{
  "parallel_block": false,
  "init_std_o": 0.0361,
  "init_std_down": 0.0361
}
Each number is 500 + 40 x the weight over its row's rms, rounded and kept within 0 to 999. Layers, rows and columns count from 0. Numbers have three digits each. The size before them is the row's rms in percent of the matrix's.

# up: layer 5 MLP up, 512x192, rms 0.144, rows 55-94, columns 0-47
# down: layer 5 MLP down (transposed), 512x192, rms 0.112, rows 55-94, columns 0-47
# gate: layer 5 MLP gate, 512x192, rms 0.133, rows 56-95, columns 0-47
up55 096:478462509390493488555516481491517550482525531525536571449554496456515490464509509544570520515527523527480478502452460547477549491488476469447550
down55 091:595517582497487437469484498537518464443458424504495497528488449514554463459523527445472385538393501501458577528482563477603537497442513521521522
gate56 085:514497475469430521528470531557499515479447530497569455526526610517446485472440528487486438525450504515483543498555549628491519461501463515481479
up56 073:521491510500503514539458501486501507493483496464557474530524586450469560439414478535525494540530501481529534524534517506518509511476446555501555
down56 089:502558485477546511568502485468507519499535522465457514488529451518508474375467537567497482563486509446510533522490423427559524484530527505502518
gate57 108:452445494514525617475429492460529564500560461459456475523489503526507507482492440534451480573570426548479449485500563556475522467485507495442520
up57 109:559531500480483497545511457491535510505563540485562572514499502493483520573489448420608463432487466523465472552474443548493485496523524470447519
down57 104:486521479448454563467489560583455493491516470454503502511452471491509550557505452458546450494481470400516454495485508453484543558602537532436527
gate58 094:443577494524562495500488518507533542417460510452498425447544474499510492488540537519476439473494518488548482536550490475519550438496545485425430
up58 090:478509482476441532518410504615504444415473534499469447455515530522483512515500462449577543505468572488529439499400469517497534504489542502499473
down58 087:516485455511473467521555538534467521518430526494449526517499514465432508498479512560568429548549496491518522456495566459505432476477468493454581
gate59 096:506476505507533441608468449523516503420561503479503482480506523500460556573523402512547565504534491580508444520503556503508533533384460489458546
up59 097:466426559486475456448451549481539472524494471534489476607485451467469458450524533525487409567456501543531581499534525572453522495476494530560516
down59 099:525465483485558496588504483484488596514455520516513512502487460487567526445517544501460435499484508542473452475438489480453456523581562476522485
gate60 103:553446457524536548529566506464442440421495480491516432523449510520485455406495483515487456471517545502511497528480557417478490435524512441441450
up60 097:499550471503547596513472524534489485521463506504488441521446461519396515417485539530495462440516477546463492482538404507542517572531518411442427
down60 100:473543495449512524549472546510469483517437583449445541536484465481509506492535478463520432520419489574456522501450521461486421521510498516514534
gate61 102:495497571589515466536504457471537589477483515448467514537445443554492596460558499480478481484472568478539541532500512498500458489497444456532465
up61 101:553533512505485484509497501464519545534445540479555400541502532495542489511519551536445471500542467506444547480506547500592475504505499420446480
down61 093:528511501488476565457476421488429436493561462514515548524422396505542590502481533477493554478552473459532439416611439582447497512532520548531503
gate62 086:524557552516520528513483539534487554533539494489472463514454558514506482554510491489526532489465488532467495498571505594464596500517534487484518
up62 085:505588528476531461471414515481469596539498520512502496479486469555452494553490528488479521490536463557584451531481563462507558481501496527413528
down62 104:518533493514507523517456507510513539506547464472476507507487507468483491549511463499514485536437566477471509547487509565553505531500539514484538
gate63 094:538501480481477518521450500466427519514471508526387584510446502528544538453446505469407481497426482540443453487469498487500553499540499545481564
up63 092:506475500474529533548516491404560531500476478454493451476499441496533545517514531526507513459510476516429472452534499485415519496521485500471492
down63 106:513442559495515552449445517485530541485539501453452481451512479565498519485518563494432507429440548492447463520433486527562549563544473529450538
gate64 103:517492462549530473425484559499501469523527474505494511533550498459526511444482519486497524536588523526527444533489492562451481443485475479507526
up64 100:531526437522506456549515571426534499548535499466531484482531451489557453519416523503485508491533478514473449547476500535496502514502447501464542
down64 098:533529506542568445508579515551456469492535510520543541516447458406455470445521462528526533535553520486543473515536517559504533528461460467495497
gate65 103:484527471450576494550521480446528520453464450517478524461518456553529459474506494508464576448539473458479491505571527529578518531487515500477462
up65 105:495456497542497495542522470535455507623548460541509461475447495491513466526507517505482471496527462558433461466530514504422526498519503468520455
down65 107:457553506447485540494468485556508542508475493463530549535529423474498465579565490505439536497527540494471522501484566548517484486422515557491547
gate66 114:488507506518439494491551529511458540420421534647424479501506501456502521555480565493474507548460538614480469537473491518536476487523487487499551
up66 114:503497551473512448454509415498495462557484491472464483496486456460471526489546482585571433520493429491526456504521516454441532540470545482545519
down66 109:526479527427496424527524441534518501536604450489519523512493412512486529449412449512478464429509460453456527509504525493437487524524453538597523
gate67 108:488553550438475558545500429530506575564599487396507528524470499517487546480497544519515479499513515464478434436467458527532523497529471505470543
up67 106:575491497420532568507532576493568471454522459486456563526547533503478494474508472511481486421510498496480443496436532478548571507556539498482518
down67 107:436587537493451516542521525448530588420457516497486502485492498518459538488464477513488488535470468452545506478477492502553498528514450471573535
gate68 097:503444472491466502493487488539480526468530564456483458445515495545515533498554426448487467452471440502434457500549523567488403506554497476539476
up68 095:518506506505529484532461534452451473518429491515486490556542450586453449466456439471558520593526555424537468541546474443490483513511521483570490
down68 092:474478501551451461541545505489398553541549465546564540519483507512488504517468492512499531524446539480491571461461515384488572509423564471407529
gate69 111:559456481454545484489489479572520475442402498511447558428547547513431521533471480512524518479518507548485446552486539521597469503423425486564530
up69 118:435448472504490495577563553498413506544466446530547459512446502507494486430531493418480492527460504513465504478461428426444517501556509477483526
down69 104:434517507409457508565574472448522467510485465478482431534470421514538490469527505523446547467475423425426514467489515472402464451444570480552488
gate70 107:555470475496483504510524550491512530530427449529560430524506418540519497499475497518535492488480447487476511484508537550544506433464555421606521
up70 106:522466476446468458533544593506459480512477495575543487578498540507461503503436524493474554487476487494414483476482509531563518475518595451556509
down70 110:515473471466444527464554558505483530440499502542488534554484471440515464569418542504461549540517516503466515440487545499554543493556492467530568
gate71 100:461497530526505520495502484474468493520516560526557468524553465591597493550466545457483468513517478416467523456542457531514482511494517443480434
up71 096:456516474534456534513527519485503505532519488517461517487435529384445569507564530512508530566436542576527443488482534533604436396529455533544481
down71 076:521505541507475474460520493523467512456598516417434433478540581442499571406411522527450505465471520546490502503479489508478535500459512505488465
gate72 105:493429579497503501506540468547521565454454548464517464441568512516496498494518596590409507454430482527470475509489530492516395560478536517478496
up72 103:460479563488453474515529470518482490513520563408487433476560552530498518551488601527458479467444506529501455483452542467543447489507506446490490
down72 121:465472464511553530504531498417554546439470468436578471496471459532509493465523473516489444456486469437439503481481494546493559552502514540564510
gate73 102:517528438481532495573534429513556490516450450576486504466544515447449434487486444472521522524452555477477457491470527463518461519583483518386563
up73 091:545525520436573535485480472516475478532491501510508590504533466470506516440508496494527452478510496548568483497510487489549512444563540442485450
down73 099:536488507443486501548537507495481487453441547477497559549443510462482452517535472508519471486515477495497480537549477524485507493536447493564529
gate74 105:584535519479530475538470491511486545504476552499492524436455491514553488499461462443415504512462504498463528538494503525531534490509500496531543
up74 111:499557505521534476484487546547512453470580485392548490600507484550486468499539524516444530457495458439442494501473437468516498554523515492418510
down74 101:543523552481578490555543520499507488523538508526550445492495470538424444467520411530507531534482461460527474483497489517535512521528528453473518
gate75 096:567414480589467483514512533510480435450513497473481504462495543525456506543512507453505472411506569476474573480509487525498623570532528457522571
up75 092:508569454476496500426528479447475549571454560522574541490557539486591550511541471379517491561490497471477497525493537557524496508478480523410484
down75 089:521522494477508436513549470529440538539564528542536484458502532506531513595452481473509561461494455470534582507484515598487485525445529533530452
gate76 091:461382454505478498462490486454466472504442551488524545521502455554495475525482493482480504515480542522479450570508470426548436534455542516495488
up76 094:466523469493471619448519488517521454426484431509442456484489486479500479469506489447559502521567471443443565425550505519515537500537510438515516
down76 111:496477501484482482506486526536424436488550484482563447533537492443525460561516513507469507547474479509536508502534504493476550548479556509529433
gate77 097:542458538485535486467527454484530579518477546512457525567536413466512537487549466463527471521469529526559504518458481452489527563500465516451517
up77 090:538449519489528481443517452462563495486496533535411543504566438556557469436517517460469445538482571515560486517481472531497524466550495533468511
down77 108:449518556471473547529480491552544491535504425456469509548522496486420474587460476559434481506521492518489529545546411446500522542431515502550543
gate78 105:494568488437493418513523479446503573513479527470559469520463516536450475454560518485490517452432548575558523507434484524456495502508473481515500
up78 105:478490419470449537421533468530545510468505522560455482431508494479513545462451487474490486446507439557449470497459475514551512456561450459537539
down78 100:541566535489537511483571561530529567501521455443552493528526512540508494532487529431594521506476481483519552436486476600565535494487462521599464
gate79 104:486467479491456525424469477485458591560499573539465508550511538523469510521469520459508538588489503500582497613487462512523530524425507529481476
up79 103:434444431534503468509491468462434512466504485386512540625462460472508517426483488402533485536444537455532517455554480513451483496479558478465476
down79 117:455527499436472513544513559540416485497533512509535496449518484454536527441465437513630442406519499482474499545521507498472520536481560564528498
gate80 106:535460456484542537505466521551499467520558482425518515554514474456455500537482481484525474549504493536474491498535457537475514543485395507431444
up80 112:525491514453537494445486471538502510479503477517468511564492512454517523536498541529499546449485476427495523452492511488566475529519485503543559
down80 114:491508509508501488500487506479515564503511532486468511489491542483439536517432484518490495469495515449549471416511452475603595472386472518530503
gate81 098:500503465485509536493495452551533532475465520471580482450487436476510560598480474529498509508469500483475571503461450587496483580463417493556537
up81 096:453503468488479488545490548524430542487496580536485463477472409512509559484461480486487494462524437470474555512440422484503446535506457511551467
down81 096:456504519483519526454482487457540591523465455484539513488519487545539465484440444481485502476483529571548524397500530541427525487484578482566502
gate82 094:430502521542521479501512434426481565463445546488499574486520486578509487495519491512514514512450583550489563595545508459378569500551520499474494
up82 092:548478473512506484403405564499516513500533488483481494507526481484499486531503558541539457522442563450502531460426511555559497523427449484504484
down82 102:480515476471486481536450510458520480581486545472462521534446426466509514457518512498414557490461496510440512619496515546529496471480570452496510
gate83 102:449564542412525504485446486550471498516517484535474503537478560526515517529514505418548506439421461590563459461478551560456465522529455493524527
up83 103:483503527468540506478499457493478458480515483501498562541513515474506544436507544468465475459487549518464475432557475538512441455505455502455469
down83 106:475515455487494548505512489545433474574519519522451522501574469545483543487510463488469587430486457489511526532520443504506445526529525512532447
gate84 100:486450480586479456582569584492447497415501464487478461571480497550507534467446446548469526537479492504529454473543525532545494531542495521451492
up84 094:542533521424426529520486503445482482475553490527544564471493509460491464531500501528503521531487530511481456483450550499521508584474515548535497
down84 104:511555471466485495561472517572468499552462448485475556550481496522502482488469481489586484564487523514480521516516484567470561495525517500497429
gate85 094:514467486497438515480475467635522517469507497492492510536424509516452503477565434479502445498548481572491461510554509551510578553450506522491521
up85 101:409490428389483502473524480519486506537511461490445416570442507466491551514568564469437547567513491516456549542548551547477509532491479467536477
down85 102:438527531558412530527506529474477516539529550460525473514516490537521482477513456473478480485494492494486496456485473487451561506385457492533485
gate86 094:510435550472595540508505514580491461554451491490529463476465504517460502482497420504512490494564508495545515490464495454476539448456463533493569
up86 088:503488549472554573512476521525484495552483487498532489522555460518441519476513416510499495478529533547541490496462519491519499473472451471543503
down86 081:454509505442495555486546530516503503488495532515539458455543494490508518537537488474426404488526533495485449464546468494362535467507499450504528
gate87 089:551508556536501496471437509481441517451486520493497506555473499459445518533473464550471512506507405467445479491566532478515456526508483567559486
up87 081:403493445485514557501475492532567468491542466480504533525558516540509469463549470437486479506482530538556518453460460488463525533488539481434559
down87 098:516490490551422486505524525472547611478477530548512564536498468495392533512501529464444528388518504522506532516520541513549489510560554504542566
gate88 113:506490488535542531527434413560535522481493470545432488530494410513537520495545493581469550476520478525510530490440514529414527495473478514519524
up88 113:491543505513575589509471410508510460489474520543504525536504492507498443525563421485468459446507495497516540529476565511430453533508491548525473
down88 099:412522478443500449511455440582473505524472522551517478520555552439436515549490453459407498498508486559416584486526493497484527476550509430489483
gate89 096:559486495546502437560489496544493570429507504504462503473463430485491475465561559523493546441514491599514527487504512476593512545478519514506558
up89 102:463501524448474502489487503531555497461516423493478479532484532515477430549500542462492576492514413525560465432461492579444458426523476517526597
down89 105:458482532509500507409491465488530505471514544479516550535487482468540489490427542453477499494547506507487449460488502534442460462428483511562505
gate90 091:552545530535508545501505487503409510482403472502456472517551440469460537461521499504429493498469549467507377533455496526573483518431462522465521
up90 092:515518497443460464511554477530501454507548512494479573557496584427540518507460516520492449592483448500523493474525529465439455458451553553552493
down90 097:528412428485466532498481527523559488481474521522451383574515484470495451543568555534557464442372439453464449483504448521535537497555500494554458
gate91 105:454466535489502530531482450523448534470544464507524541505535468499525411564480530521511493466517486506487509453541439602481554490501476586466558
up91 103:475529492507492494489513511461502515439432467502510444465540489542526592423444473459498485526508428467412502505545526477507518439583468467533537
down91 096:509478457510521577509421554527472474490471462473494537467480525435525465437507520508522535521493553464475535486488564512458512538525518517530454
gate92 106:471477489501497550520465481545511488482502525542431532590485482457505494523464498432522501451520497484530490561549477462496516549451464491540499
up92 115:534553495517516446490558452504523491481497491416541530424480567469468495486488530492471483545518512528503513446476401532503486480529508483535559
down92 110:493455538514516509506513524520513538502506572418519515465525476525458498505461492505525590515472521467492490522495444588562496543400499414482518
gate93 104:446503592404521484513482518571470540429477513571529527467523494575421537483491505516483538503494534502572472519504516557527469446542509552437456
up93 104:540493488509511527516554516514514557463502507505413552383495491437481469427559471556492528479465500512503462516496509488399497484570510556498493
down93 109:502556504506482466479534595477559535510535501467534488471546456483527413513494438572510503490456464489487426464459515418388581603447430442533485
gate94 107:484471453471459478550521499428526527524497512524527477513453509467465465391473594552547506536460464523471480542458541454495562518428524464486504
up94 108:434560513514443491488510463524508605466514567521540532436500500503472438536457598502504482558391559503548466458492534497522500472473509473422509
down94 099:509505452505521433463511441570512480497503491522568569546500504456460502511469520518411530495542568528466513511498548551444546488508560503477477
gate95 107:479441518473491527459563544511472465496480487495499454503450440515470512563573506479455480439442495508506513469527495472488459473479490451468478